Part of a small language model's weights.
Size: 15 layers, width 256, 4 heads of 64, MLP 1024 tanh GELU, 14.1M parameters.
Architecture: LayerNorm before each block, biases, tied embeddings, capped logits.
Training: a variant of Muon for these matrices, 885M tokens, 3377 steps.
Each number is 128 + 24 x the weight over its row's rms, rounded and kept within 0 to 255. Layers, rows and columns count from 0. Numbers have three digits each. The size before them is the row's rms in percent of the matrix's.

# layer 5 attention query, 256x256, rms 0.123, rows 54-63, columns 0-127
111:093101120172098149122148106119129071106155106132137143141112148092105148089107124117127095089159101103118143093140134086137164150144142123126129149154140148104092129168138169153126138113130132104136116131127176135153130166121145105132125113127072145177138137117186132163174111143128157154090098065110092095115127151110132144193133156141092109128115134114154135130176114111157136136119
101:130129152096104118119121104125114163119148114133123134118104133139127157107161124094122119095154160120116104116120113158091117142155127167138156109152130132113095102103128107131145116115121129113125129150156123116124155099120071085153158142129135142129060131155107140136147144087130127070136128095099140157170113156123154093144115081149153147119137142131129143134136131105155106158118
107:154129169127148132170096121112125145159117153094164111158119119116132117068129119096160123114137153102124129121221191140141124108100125138165132157142152154139132129111098132146109110138121137133113137126092124112130120115122099161100185165113124147124115129155118071159138086143143091102139088109139142098132116132088107085147154145145138102136121117087130104135107131123200122154109
105:113169144131105134137142144161141146157144133111126187139138140119149132075185147122115136112145136106123114130132141135135145115194158125104150120123140115166158151125114139113172156110138141097116095144137164138137122113099077104108138120133121109118116120138122112100100055136105147120143133160129144104155163046116132162111141119108131123100093105104125145135111130124121149117136
111:099114136122124102070090154101154111149099125113127118133147152122156179133133051156077172103152139110114114068123115122126103129087167114143178099122134125128093138153134113145128153130156126121146119073099127133100111173091172137142142137103105119136147082135136143141116105114150128128096112153115156111088125143161104120090125116126116141130118091109124111124154087101133146144096
104:117140169191098148089134121095095146151153136127127133101106146122103104124121122141155104176146137145147097120142114125104149139154102140101119156096164160083101135163149107113145138141098096170172134140113125114106117144141168145144136145149125089170160083114074112128136126125099117177121127128078139141142071141132119111116118127165151097157098136107122124101109123101148127176154
105:115150137159114141151140107128141125142110190127138171160146106124192133124109149133141110118094125108102145078097128165131138139145076135155119150097107117165127142136174096137130107137145147101097150155150102172118122084105101158145145188108129124153116109075123121177105131127138137145149103094128205121113146145125086089124120101116135102178137138153101159144120086147125128125174
115:136077154158116142130170095133117104108134096126134108138131172153098123113186115177151140124131122114106096129100111055149127137098092113133128166145152146136155148161187082127123105120112128110116110144115160132166134131141134112103147153127094123143120110127177094147109132145085136126102145158093137079094111168098146144107134179103160082129116128156144151107121128151114129127138
107:104084147148097145134156101101127122128117127114097125127092126151133158090092166137164137152139090085126128171157153118113152090115111121141133113125121126106161173161097106138136094146149166170087131115140123147087129094161160096151136121081131155130123160144141165150076064159096109114147092133146127128118127115069108167137105099132113112130122111103157118127089140145166173127125
116:134137099140068154132160069119141110125122127125112124115101139109146085147126137134158135104173111151148148119117109143194076078091137157117126129125128106107134123123144138124109142121133151081136160144122134121144095152149141152147130105156119118105132113153141129141135177112144130105119104146137171145159129134115105155116186136125139128124149110099104135112127139081171104110126
# layer 5 attention key, 256x256, rms 0.117, rows 54-63, columns 0-127
107:151110097165130160156157102125114133141141141207119153109096149111140182116090165149122110120131093139072082156108117074133172136177135130115146113130127157124144143143132082088089161112132118110118143129130178107151113153064096146157133123111120118105144142152153128120114163145119110106096146157115123111126121107103150120114106157149131100139132173109120137121103134138156148128112
101:144088144106133131086148152106103151085131136133099147155128102118112179146162106132095078135138166093171134113089134141129124129121116143150106143163101183127138107098120094148122124156123129085170109126151160116143171099155145119115158120132141127157087156136106147129134162112105154067150105099121157138160155165112122125134116109102111145125137109121146135142145139155090141141136
106:144177162086142131079080172106124102099124128143143122141136136132130104140105106104104129165126118141164136139166151131110138139110129161164106170110163140122120138109092102142091109104115087148159146113132080122102074137113141142141172132134102156150091087145116077175197139123077137149116124163101132105162108119149116115135171103125150125170153134108148183152143142184138102143111
103:103144106080106139136155154105144093148129169112120122169129139116142147107151128126088152157128161135113100130138075092139145137166158130112144084101114134106126120097127142180145128128130165129124132114166153144100155125106089139136102115117106118146094132117100130114167091125085180113089150104147136105109164089080098141150159113105134137098119117179145138128143126102124099115132
109:121147112155193168147099090154133122097099166112151119109105119099131121132142139151140173120110083113166120092087108122134126103131129117155137122123142138148157137170164128138160111126131130097150125103173107116104138155139136096115117103125089130097118087152151142128137106050139127113137133175119135070134126177120099163082117162156142134131122136132134133109109052132134130121100
107:134092155128110124112073096114113140156138131090146154121113156105102130100088102120133116133145150121096115182140120130124093139125104107096129164094157131096120155149133141071134118143142158092178169148148143091108083123123086153139162178101113133124134091129093118102145137110158145141120124125092167123134102125116098114110154173085139108170115140155090112106165144115156151154117
102:133143118128129131135150120106129135137123095125140077177103119124146136159160158164103138154127099117134157136100102139123168116129110122125118134131134103111099121199150090121117109127121157136132147151128140112111162073121187091103199130112166107115095119111124122180109086166107101141139098098144148136117106168173120104138131073119122099096117185177083115149081084120119099123103
111:137154149165118127085141059105101121142180115115124166114119154127144144111126117127166139106103151107116118078114118126123126177110105116107091117137128178156072128135120122097118160109110138119152092151135142107121158147156094118101090188134120132124150111128183154155150165130115114143127147133133145099097173150105119116149093135112137107117098134168139139086132123164151155137138
104:116111141158104133128186123097101160106110114144084112123128157153130101093109125102132138148142135112114153127139170160092147129131129136112145187134153134101127165103085148077120109155141149115130124089120119112097095135127133125137133136116133178102138146131125131150126059158129094128123130123130094089126139098107107110126138104145136104147144108130155145145134126123131153186106
117:184108089083092120113150103136114110112103145094127172154098145137127136119097153117164161141150129139114143090142093160173071104051135091109120077134118132134136144114141139118152125089125128124137160132128138105108091151132107139143128142144139127100115100141147151122161132143134124073106129148159155127139135129100133139169135103121141130135188131142118132152134094060160151089092
# layer 5 attention value, 256x256, rms 0.1, rows 0-44, columns 0-127
108:112109166138127128131122171156115099108154126164103165098093086143138148120132129133124136142133090125132126168126133129111142134112125108103125096118078095151142162114115144115128110108149111135137100159145131114167146136129164138127137129129110063131137094117116143133138110141155095167117135144143135156120124152130132112145194138135120137152116107135112165152088138093112144159100
108:114099150097136126096131152129163148155126123085110123162117116125111182089156113107133141117142126178102154140132130146107112131142109151162171134137120128118150186136095131164109169145097121115120096091131088122140134132137145126113167085128125110141127105168118154124106116085115158079147150102146142162102115101124118076133137121139140120124159144153138164132139111113178113121116
111:118077138097108136093131123091161170116144136135090128106116156152090157159131144132154125162090140115123118113138086114109122139150135112127148169164147148104156102137097168131109166118136099090127109144154132092193136119147171128092184101118077117134126137162096128154148182122129095120103131097142134097144154129081133172118137092178096150147170121158116131122126116123135090133144
101:166118132134117159127136116123134082188119136115123093128069109123141122132130110120152129078118179136082129117116132127162112148137158104153131150115137143114093098150167083133119143106125138139140133147093138142134111106126126128130140152147096094129111113101121135139143147111139116153114127128091104143135087114111161154142131102165184088150143055090089107170095161128124097107122
101:120140193119154140121139115149112151122154098138145158148124138143142087129114132119127132162147133149134107136122167172139125134142126139102146133092113162087108144086179086142146129119111139104125152168124148124145126155123131167140128145120077140113189078175121089117136131116118124106101090150107130118148109154160110133119111141096133134111133117138127126158114131122160105166138
102:159100158102115126128083142171123095142112125116146168168091112153113139113162123129151118135119118138108166106182137129123087108107136160096122082089148135159116112120103109104119158128131159103140109103118153132103133134149110125091106120155122111168172116062097082151145131118132131158120143157130171110158106154124152183164114101150128130126141115121093146094138141165150119109156
109:163166152139133143122140106096135109096145136121141122140117140127113139158108142112139167108152095128193128093115140082096073124136125120135152148142159111136145131132140125090112130123135101141182129168144122097121129098166138109096135092146136150105105149120140148049111163135149148136134120120125125139156092125186092098151082138125092164092135108141098129124179120147153172130128
106:135165106091153145106136161119134130117098127127129177146102109118128164117099139121132134130154151110102136100151142128108173107187098135092146067127143124151157100154100101151155105154117127106138146118139153110135158136133151139095125125094106147141094118104092139152156083113128118148130134169149143112154136109141139168086109146102121114103110155073134101140122168130162146118146
103:112111159129141110108159161161108155106160116158115133122109178136108166134097123149129112107111150124127151094120103129117153103103121165126116116107149135139109175105143147186149116093115121161154142144102129118161097178147129134151147125162131098114143140076136158132139142090193138196141116145132118137150112116103131129167116107132149099171147132153123126155102079150119114104121
114:155138146122124155113147121114104138146166121109139113150122124101120131132128104114162117122135126108115101125162144114117100117123091191142112161136130104116090131106082188139149165162144148102116111113125141140093092179151137128131150133162130169118082130082159086118103101109066151130114085111134130158141079097119106142123139122130150158103166143133136117122145168125130153150166
106:131156164117117106093204161168134118098093109083125123110150120125099140129101098108141114110100111130096120121132166146158146142117132141142145134110124129136173156137140098127110123113092127145113109131096142072097095124125139152130121151162121125118123143160133137177071121110156110138125156155122139109062098136141137101112194128152120152115119111140151198122111153122125095141138
102:136157117178097118100110136121162137157103116123115151147132136124107085139129119132150124105142122135156095151121092141111174074148139148122122161117107110145187107120126133087156172128087148145154111102126098131133141192097145146126095131141110113143136167096094117115122137152135143133108171154162132156128122111138140172125116121147097125124125131144100135134119139143132108145129
105:126149105124152125089127140148094118156103090133120135101141090134165126114112141106104138122108114118128133147121125149133168138090168117117149145126113133145162156110182153149113144165126107157124117181114087127117152128121085148126152109144166144168092087102131121152148132156109126114093147131157152130140100108110126157138155146122128112066120105127085127159148159153086125151141
104:113116096073076153095119132109145140148111136126150109175101124126140118106093109107101150124118149113127115152110149140145136128101133159107143095163112143102116186133061131085147142084169120126127169116121102118149114156095142129127157145130135131137137104129134167161088120173126142106130107148123132139104144140121156135129156130123121119173128143129171110125100112159117107186129
114:121113138084129102149160153126172109113171105100128085149145130168139108126177152160115151108141114096124104170109112156131122124147092126097129151119143113120149135147170140112141102121114111086115121129114166131165128090168146162151136119108111085132146081126116116136169088116126108126134122096165179097145115162107135139104107106139143094150114191087144077125080171131149129110111
109:103089129101148122148138149118119126138128104116157158173151097137117110171156134117123148127113132142122136114107121139126096133160154161147144082147127128112140130164073122141146141142127132128124135099119122124098144117144142126104092108164120093168156091108146112122105127143110128122135144121137123172108094158147137097174134128062121134092171129106116125112127157156124162074162
107:126138136157150113082139118111122149097120094136123126149131096162119151175124129123110117144121155129123144091166102159145124135140145142107151142128145093119143126174116132146124141136141095111158120147183120129130132124080101138164124098111151159090109108143148148136084147113130119088164120127139149175141132116108163135117088153153141096130103138149159133098117099112110121130130
104:171086164122156102096141098144182097129139134123150123164112160107137108104134139138135136163152118112103146151093138121130131139129126127137126112172159143096145131181142127144124120126125088127148161139139135143106109119121085109130128182117151159118138146151109123118075109129146115088133146094116164116101093129136159156145115156187121127135101178143128134105140152097164178082120
100:110108158144102150126118122137118137114164172128143140125071131144153119098106119145109054120126093093157135139120089145115124158185131132141110105132127133105131153101096149116140104139148108112090145093146131142109081124100117140140064107071127133132155116142113176137146145154109138123115124099135128071141120093119103177119143098135130143120112150161136102144134140077105132132154
117:093155149103116126132146118155092120160143141151082120119115105142126103114140089158120139096117146098081137148132129118137132130123158169161117119097145158124194133108146117119129118131123101125162138094108118115122121119141087142108137116086114134098096146150142154130098124139108130095101142154174130132114123107165136126106150125178143140130145102168085111112145102110102154173124
105:131108123109113103109076122163127115162149159182091114137155160098143099128122153154098158149150157091107131120115173122150118136144177137117177122155069138150094111135127130156153136104127132136122119099152102141099099141184131155107120172149125118087159114165111107106111142106122128099113120133137121115125101108132123107107128132126151115129120097154119096137103116094134140153093
105:145135123143146092172135117124111115150100125136135126110120148150144103120173117142124093136127124177150113150164096095145109115095115108147137099116186145133157143072135105130137143136155153117129132130116116067107127115134122188108145123153146133143145127135111131151099171103116141062120091089115104171131133136100128114125092117165112116107082126148109122083111105141143137121120
101:118169163112146104158127135130098116119134132107131155148126138117104121101135106131149167150121075151136151117082131151175151089139097129111125100100126115119167138140151124095104152172108152159155137130084108148117142086112108091147117148133124106152081112118114139079138140145101123166132108131116119133111119111153117080149140166149138091124107113134139124114150139099102145119089
108:155106169117098140118114138169148158131125113156096133134124132160118126144138132107130089125132072110152144145146096142167151115096111130107107121143158131145082127131070140119121160151141144153095117101156166141119157136108102095138136132141154089117124100175136130130100124169089088134136130133140137129118133124131105136127158125105127118114139105130151090085125167125167074074130
107:105134117086136135125127133102106138136137098130134138169130160155134145124109138093127102103116134142183145146142101150102149099106123145067114135122152158158163116127160089103131125148147084123131127147129098089128134097133133122128140125125132062121116112116127114071107112142054123126153104116134189151135124117119148152104160102094142097117105160101138176109127102105180104157110
101:121166067098114163164122139109154129127141126138080096159162123147158182114162105104138149131129110122146158092156160092138099131066132169180136157131120112159135141098125089100158148113066156103124138133108087109153100120093175132143152142116157132148145115171107110166098115155134077155133134152093132169116119138055135120131139148158105108111109142131120130093104177139123108138122
104:165145114137089082168118118159133110141126123148116156134156147150110108102116138126096131129138129129130134129094113134113108114123161128108130147119103144142138134109150098132136114163124115127131147072123137124118112142117090117132086104141120124130131159130146167156193139162128153160116139135100140131203138101136126102121147086128074135125140136144102134146122173092138133091135
105:138105077118084163156085137140128104095167116091150142123159130123129088152131138156127129159167115089156180132120164099094146122105138123149131109141144100146134120122173130099094137091107124129117097120097117139136146136091126157153183138123125127136130119135140136118124146174097120155115166156117113159147148114132157105146117125150146123135080133080172087101127107106089113111107
108:087119138160099111155079145184103132109134163175128150175131124140123126136126136120139144116107135129119146124147154128118160142135133142178120115139139129107120109135145133130135138104117133179149076141110129102170102118177123139112138148100112123155118117147128144137079121140154146136095175111083126073089120155131150119142123120116162111163136113122105114125100105113125152121105
111:124181159137103145097138130149080170159156108091144157123112138125137079150141165146114134151159104139145158146165107130165087121116083072102095148130136140105130130148133168153133123134106117179143127096152135097112100107130146113132129148095129146105174103099130160132109132118088129142160145115120147124134130118126146098157147136106143120144104136146127099106158104160044074131150
109:121144121141139121108113143110146141113120107117108104162136151103129109165125126129176152197150152073137150135127159120139141130120141153146075093074120105094071143068112135095136116114090143070144163132138115176141097136106122121146176106120133080119154152186114133120169152122137132120104112153129168128117131131164142134130142122117118125137146140154124117137120108150093124074106
102:096120132125148110123161137154109133148119114128149135144107148113078156133191108117111085116140231090118133129186117102129155190139089142168124112134145075128120121123107149109134129123121138099140111136130111105138149079118153145104099177138156104084151108127100141143160130120140119131154127131092147080148120088153106137157135126115144139126173147113141099119122096149095107153136
110:125159128138144170177133139140117133115136084133122123117125099108129099094149102132131135158109129104099084135145138144165137139091117143178113171126122133161196139156160111146177163148147165124114177143151140120127138111140142106127128125141142109100118108116096189115132131104133134171139109094135093111132126127147123105156105168110161095123171138142118118165125138133135150087131
108:130146138098099118126131104072148154161133103129144120136151100138137112145163149159114145102104133108133136131147090100123096121177131133089094138121153162130099093114136113113148095121140147166156145141104117144114181109168138107146125133109126103127107148155059158139172149160112176131118088149118133101185135103086140094110139097127137130105122142128176108143099146135154108107145
109:123150086088167122164160150122157101110085128140149148092092138146125109112103097142091155091142120106118105122106121136153114122098103124167153110097124118099129158106114125122105125123135084126109109129067137170118145139158102106157146136157096150174113098171127137148123120107102115110143138131137157107139110126139123087108133144110166155082155173131144126071131130133143133139157
107:116136145084107126138117116148122135160119160108103095120121183101162149158141059146106185116110119114141144133124094129110133137180147169142124175082108144096098113150112128126162128108173109161130125125132130156163121117149137109127116082134137151154129162103101119119142153163099139163148130128166111094107142028117155158136132140137152118143092120122119121122139105119106089117091
112:131117133175096141101143108125176143112126091130108156125120120100164119129142169122152103096110118143148144121157130131102117121150125116110138122114172074129152121174145091111131116129139147122138129128092138136151118130131101171128148149118123106131112120137086115118119106065127155129112102139148141084143117129132131166144107179134155170128130140091118127113059107078112129147127
099:107134155125150127156100105135155094119135114091135108112066112081099144122109180146149168134096159150160090120158125159095121108127144132117102085114108110149123128149095139155141112116117104118104153092085125155124117176121125125149087089117090128120099144136128135128122117120094164152108145121141128156157105144079148108145128132105129143115091148091106137150145156132086170145137
110:128117087183128169131110141153143162102141189160114090157113133178082139146099116102146147172118117109181118126084172120172118116129145127157103125165167126158184124148165090129085088130100097139161137155107122143134119112104137144136123135142102122125130098133150129158116142111145166130117114139127122154150154115156108119105138104106151133115135150158113142121099140115098130177158
104:138133132130131157134140119158153170112114122154116124139132140137133119093092110127154135127077135124136120122120090115117116138157082137112145189130125120159108120115100153167128125146166125085152076139120139145146112079095099112131143134126129110138079112114098077110143178122132117152120127113119149165121127148187145113132132107142109133166067100123094133099089122136111108131087
115:117128157095183157100135127117076133141111160139106125125108130169149112134148086145136101109169151124130140083129129165151134188148140133120099109133112094151145186123134142128127119141136121120126119162126067107133144155084111124180144127140122101181125120154153141070118112126114103159147089114135145124140092162158122126129117111083131135185118114164133101102125125118136107139171
107:140117107114106153143095134085109205138114154129128113117143146116156112108164103121148114191105101158089157115139123120132130153141114161133117141104073134142100129110141116136133127093108135121122113099109133097144179135123121111145162158123119118131145160104120113134106166137116158076100115079135167163138136134156112136175102136085107132118096110118143103163131115156096131120117
105:162117153136105150105138097140097146123108114138148169148151168128118063121131129148151170136139139143106125104080138159151135168148138105127162141140117123070156094138166103130127129098141129151109101118127118173137135119136089144110095139116149135108105113121128123131093121118085105110139135208098135149149127150170092083134129156093081124152157165082107084099166111137132150129135
106:126137132204098111094165184113145132081159147165135114126090139134126111123121117140160093120073128162133121153129101173136126155101094134149114133131113142128104093112096118142119143117135117148122114144149111130079113172147115141143108133106092112175082128142145162146119122129087168136122113107138131133170117126147135093157155166146096174114114088131140131129103152122156136109115
109:146121145138107103126151131135135109128130157128154114164160173117142146119138117091149113165082102126145153152138139167161102113139146105111130098135103156127114151118078124155139135108137130153154136151145108176112129108122119112145141118100156157107086161094138170141113144152159137105140131139139153105100112132124141151110153132160141063135128156141103080139102152166111142071127
# layer 5 attention output (transposed), 256x256, rms 0.085, rows 0-43, columns 0-127
111:149089130149127137121148157096153189116145137122121118120164126078135152131142117125119095114145123086142133096132161168167094158121093131106120125133119152121105145132166125118123124128144086150122138164101127145139096151096090104114105097170151134101091116140150117114168144123126134095113121061111089120090147100127106082132114110104089145104129180129142121101133129138181157120127
110:146174102153139134168129123195102123071148183138154156146163170129121100140136083141120120121163106102103124125101151140103092101142126105138111133117141085090131114144134121109119105107143111129120104124159160133148147090121088133157072111157109110107125128134112132138125163122116159127094140165117100082148145144109163159121138149115107089135078123146115105135088149132150144137135
113:095153127160127090162163136141119134143139130088111088093131101109154096132107105122134131134109109123137132167110157138151107121124159117118122081134155090103077111143187125121113152155126150152146147160108144158104092114098109121167134137085152123145132118086152123130098108129107191156141153121104140148085104124135128171146111125115120146126144141110134134151155116093102107087114
102:140116144169146111125106153150139132113124105136121153098150113135117135144132102166139120146106151128155104174107150080104136162113114169130118066142143077126120149111118184113146150153152135130113119119142114116114128112151156127126142108084121116113160162192149117135120054123100120118152093121149117119097076148127139101163136124131118173114126141115115098134125113177141112149137
105:091128073101148123109138118148164137098141145105115077127152104137153165120156131152108126149142094135146148145098132116157137117116151119152117105125156111142166116171127150110146131122137101143104157106095145121147132142141134141120133116080179103124111148136149128112167107166101125092160139121149149115138123102100120113127135150126121117148115160148147138181126121131148124166094
103:077121118129151158141131126129113121147105100171161149141120133133108094125124136094159088117143107165160106135110130154134102117131157114131120117152135106152139171133135137213111149131164131140096114113162075163179116138108139083150145144129123170113124140145107176121121109149133132134127108167105152123101130116097096141074167161109142106158156104047107132134130123099153132197101
111:086124099125151138153145114156097148129131129115105151121096111144148112100112158151104119124158194114104097136162126138096176151148092150129139107104130127140125176147107148155126136128127117113124110155169120175147128169135124103180126146148131078150125141122096107154080143126105090096118128140159169105154157113087086146124105135102094123131114079123126117146108150096090100149157
104:122052107124120100160102132131136158143118108154153129104171158119128132140086116146152141091115125127169124144089126125147109150158100129134121135163107111102120130143161135181119141110120150149099172128130155140130104149120152144106123120132129174106112121127128096134076133155153107117122112135114124122142162125147124115153157161133112157166145112130135136093167151151145151164124
100:136120141138126107148129113073129146131139144109071142132167094094157134155140127111139142118103159148183135128152132131121122142112147124074169125156099120163126094135133105100141106176166130156085119086131155147144088118110137123137081154167153132129122154106133130104085148136131139102158142128157139099129136134089087101116132125147116154126168113095171105141134141144117146145131
119:137141126127088090127132081066129070135123142145092170096153114127162100114128128133103150116060159112092125114092088130143127128171161112132130105107159180110124152125171108085135137122133097114139123142144098117138144113136148123115094107089133130100126152171127158113161166100108106119117185125103094147118161134132111120125086133148123155201107088150127102130157107109117112144115
109:130081066123121137131140115120135151126168144183123102133141117146099108118103167145108124143150093119113091131179128099138125115165126145111144125135106088141089135154125164158080114125148110133128157110155117146129110107138085173091132167111144150145155108135100132080141125082114187115129093113116087137194138090136140188130105125140112138167137149136148097121078101124115167136133
102:139157129159117067147130102128173111129133112148188076123146145137143153136144131136082155165158132092148144151138148122146093127110160146165135162131141133111105142078138064163114118109125106101069078128140153149119121087161130100118152115158123154133112102155113132151139117123140127153137161093128143145116117130113138117174116125112118159141155157081135128142127129141126146085140
107:099127118154103103169174067159179153081117121098155105128140191136114149157091122129126138115123119072162124121132146092115127163126154081116094136144149135134102152154121136099136125103141167156114122124132172119120142139164152149138152106122139106111112166185150152138139129095149134134131073105138104111110128138130109125146109089107097129159147193102161120092099138102170144139131
103:151126161130137112114129164124101078175134071094146082112144120101142137164153118105150136131125119177109132111160141128105153140142120136133122137088167127106086102148164132134145107177108126120121098106160140121147122144134100159110092121124080162116091155138107111137166107110130103151114122088103154140124158167188108112100109156120069145109131149084111078108114112077158179110119
113:106109104145166112132094117094126154132116176116106158135132116082076098148163123150147151141101123127108139172150121167152124108106123135142120114143097126104128116115127118078140119083178093141128141141131100128122156127121132130110127117146159147162154125144178142104063151149131161093146095128082114096151143111145076138129139136121137148134137115150085158120169060144119138144165
106:111136138127111136157107100162121125156113103132144165139130168110093120119079126121095126137135159116138136125184162168089151114139097097131101099104147155121107176117143153086142156085158134158089119123116155150147131145091139106108107151121138119128101129129106121084132139106135127101134118112129125152107184130085110184132110115136161086125095086108145088137163092145148084167114
109:091161133071074104154098114129093101153124138158130120105141131102148111098129140157097132137096136077116111142110128095148106127133117086114094123130123153087104102116095146111172109129142124148126159124152128102130113108156108155163137180146110157182139124147112155181125126129115130146127123156126127121103120152170141104108154149072142127129121134129154118120135143139147105136146
109:101131105128141136130097129140066144091158123089103154128172141131149144108152177110133118149165108131125116116134100152130132130121096132126079124122145108139158096105149098137098100089112152123104154107124130084127156110180121117128150103135115150112119155150107157122143115156102106116126150124108073098128164106122131115128137104104103114082129112117091101122170121138138096185154
106:112109133115157150107109136119125134122120123119142149120155108103136123150137118141130140159132141136112099130141138111146089149143173126095135144123151133138148151151146104130176143152100151128200110168088096092134112131132137187142158134112165152137098108139082076128121120116108072091136168125086105139088129172129157106121133128140129156130119125132143192102177150087159114118124
119:159131140121142114129120112115114136164148115111148096129171150132094176160113132138153122150120151111150102122149139145102134118150155146116120121112160087133097126137134122122125118124143137097130119191164198114139133139154136183107117076137148119151180127109155122141089184103094109141133136128095130138106136140079137130160122122113089077131101109104194153119149135159139148070097
106:125188156114133124122134150080132151098106106142140126134139112155121179165128147153160163124093092155144126133110092169136167133168129114157092114090149102158141185121132113133155118190130167079115120141127143068157151139095120127130136124114136167103098113136134121144143134155103128124147117098138098120173115121107122121162110142133096094146137166122111139140149131163103140117168
102:115148156131116121126132069091110124092138111142122149145107136128112145123152107152150120102123160143115159176162109128121134130101157143121098153110110147151172106143105155109143165155094069141168126116092166162107142101107131119125120152134150124167112121131111147112141111141109137184128091158141122095128125124129090101092140177128138134145177142080121108098106168084126109105157
101:131120112132130143124109106150192137143093138141142079090120113086120121162114118123082092122099172118114127144126110105200164140107107159098145123122116115117114144066116133135125130152147152154092138075153146173130133114158143113160087106144146173153171142126121100106157142129157123116100094167130119090157124135122145132153128132104119099144161107118155128109135130094142145144152
110:186170131154098168157140119126138096116125116117118141128103120084112142116138137122116138121134139124110090119143130073112134149140157114113133116094138123123147120158171100129137129149114119094172161134105101134128119127140134122084124171119095121157144136098130138137137178116099168116090112147114160124116134139120144177143132146165127135151118094140120158123137087118070178107090
105:127113103174120142091129125072121127158125105113139150135136150119165126125142105123141122107098116075125170123125122076180111155153166122184163102146139117134137161116113149128116156108105147126117149096131154155155148127168115133163148131141115132164148129138161116143136149117176115112116112124078134142105199177148127123152100126131099132119142124139116113127124114105142144134160
104:153095158165152149131128123128136132138157160099141108128079113135081100122125115129149136155158125091137158105126091115146143152172169084090150152129126105127099101147107200142153173147140102138147114131173116090171103118114065119118112112122147122130128174132153139127123145127126168143110129139124136137150136125148127153109126122138133124148119189139126088082124145191121133099141
103:143096150188123124133134118094122155076125152082159116138117125098130115093185121120132104119195154176122116141131106102122088115129141145138151127125149102107123159183117096116120135128102133162138133168106148090102079108092155093161166170137166122125116163146166091130111105108097121136112112094142110131108155129141096127133133157137195095153142146121127140138132081116146144170126
107:104104144106121116138143172103111162157122172163150140137131140157109132125102103112141149155103155126121119137114115118155136086100107117119124169175125109127121160120095097143162124142136119125108171146102147126140161123106135140078067131136109133113070161135166160140108133113149137169121150117163151095138096119156114067095125105124122145120229089125120161154111107156136126109158
106:144097124124148096137138150148118157144148127112112137150131118115116146114139109129113141149106131146127128094133095130144106130127133149119090117142146113158171091117086123096150125182156095132098137101084167132125101102096145137121080121127164092137128129157098160146163116129126115079152097118134150127132134114140100111105118121106069098115127133108161131120156111106116147127137
112:124129095134087122136126096100162145100116166105098117141110126151174135173121140126157131154142120119149120166122104129118139107144157147080148141103112167115084132109116112112101123129126109088110124155112105143125146154104143139114134093152155123151144128129117068113140150165154158102088128151107146126121074182138123183102162139126142139110142114128129120154086125073157125138150
110:118082154115111110117110107088084100123102115121127112106089123165137195094151120124121116089131105136116147133101123102162135147099120150109134122148119123172168076167139106166143116158142104145099112119102155080138159118161128118143134082105094137072124081123161121091112159145154101129141154093152113132105135148116129130111086132144119165132111090110127171061139127132112148136138
108:174092129137130107164143132165143092101159119143147138142140125172162089123086109064130165145100104145126122157114152125117083110097116134153157147146109151138109099144113105133148125157162109110123149089093145117137148169154092120091124132134130126153108103133168137105112078138082141137110108153135101152154115144103134113109116140158115116145111087148126130131097142097134149147128
108:117145161105149098161153163105139126159109167145109147120127124129113161141144167154093150132149106157141122130148105130098134118132137084124167062124150093150122119122079152085113145109159070106124099105118115144132175151132155141121119119106123159138112156126123087124117127116144141102103148166151095091118097156133122125169105128135142103118091151146146100108108145180078120106111
103:104095102131152132140094129135126067136152126122161114125116144134160117157120097111120103102134167094102119117084127100122133148128106133094140134123163127150168134186087166115129118139135125103131128111121104125108120148125129145129146117127111100142122111137159066136081144114151103109122141134091115110104177145144156114138132100109135136194111150076144189139126138124115171129132
112:166124136147136164118143078157154106118160162101124108163159110115122111130144163117122095132156128131151144147132135117119158111170155142115132146138105155121146099219148122144132100148139129162124141153161147120165151115086149113107086133052103135118131120114105109118118133127131110170108116107101151153116155112139122134173109090133136115153145123128104160137106152146153117131158
109:141128106142137125122150141092080140148138139154109138156114117159089102144132112163149110129114155148129097125123138146085129171131113113135148129155118144130134155119167112104100146127129078113149129179152134088107148135121153134137140150084107167142138101162149146159120097130128137130146130144104120078109141183131115128133111127127136132151138153139121111143124136146133136091113
113:106120119086147139119139120128122152107138120173121124113120124112093142119098109129119103161125194108117123150126075102142148062110161107143142143121125115118110132150113135136156114146133100155117165125133158069122136147116132122100153135168139138161117139187114119132107122164089133104161141106104127189119112100143141157118098139129119116114092106106088121131143174162112128099134
100:142140084119109109075107104077120124157159122104135126137179134133162109103166146087117135109080119117139098143100141165140148100143144124137133120137143179162097138092143106147131099100110146120134135123108100136165079131131084120175123112127131175096123113121130086117124154161158158138121153141142125119151103144130131135125125136129145158166134096084120118127128143164188121114123
108:141096191129119109098131105123140122093101102169159181104110127139158111086136123135126143156133154149113091144190126127136143138135133080130137143142125139150137135140104122161155107096115135146115145102111141120144107162135099184092114139127125090133166131152120119130105174138108109112115147096135162108116084095095114099105112145136133075126102160142131159117156126142137170118133
107:120155125151105086091149129140165161147095114111090172101105144124148106127151136133138069143134138116100145133142117095131111109102113125103136099147136154091110130147157090146126167121110167091121126084140119098153148167131141184124147151129166169124146077080128176131131076131127117087108141130131088114142131146101140120110170146090119142113170144110151157108154148138157122095160
109:089102112100135085137126115111135101113111138116147119126177140107123131137135151126089124147112101143141119145120136111067093151072104112138144100148054148128132164136177148161147110123111109127151130082133135138141128101165117155118125095132126136085164124111131137142129127096127127112115155095099118176097145130071132135155111150124102130119122120120150131170104147136139145129137
101:116150165130144141102118139105130097124151135153139163115095100128128096181112116100124145136162145105112122146110118147148173128094164094120128139168150154062155153150118132114105135176120101164106138116115141123145104089128121078136184119136145113119136087138150156104145110126118105129108148181108097111155139112100126134132128130156092164126174142131166120114096106102130116113111
104:097142107088118097112087169111137125143059104110131109143108135148123138100132087149114135155116125133132148140163126075073134096149146141161140100089169097124115120153096147167127110125124126136093148142124152138163113101110171104127153158110115096131153153142148121149158106165135160116103110095128129126161105127157125147114133113119123104105124152073139128157112094188137133120119
104:157166110110164129131115121164108126156119137096100140136154123110114145090095126163100134107179082117138106121142120083130126092158142164125109092118172130121109129138148103154165104124114126127124115112134104116173131139109146181138096117102162099093134135131123100139131122141160147126109119154098124113141115094132156123125122130117142106098132088142145147168104144121114109142126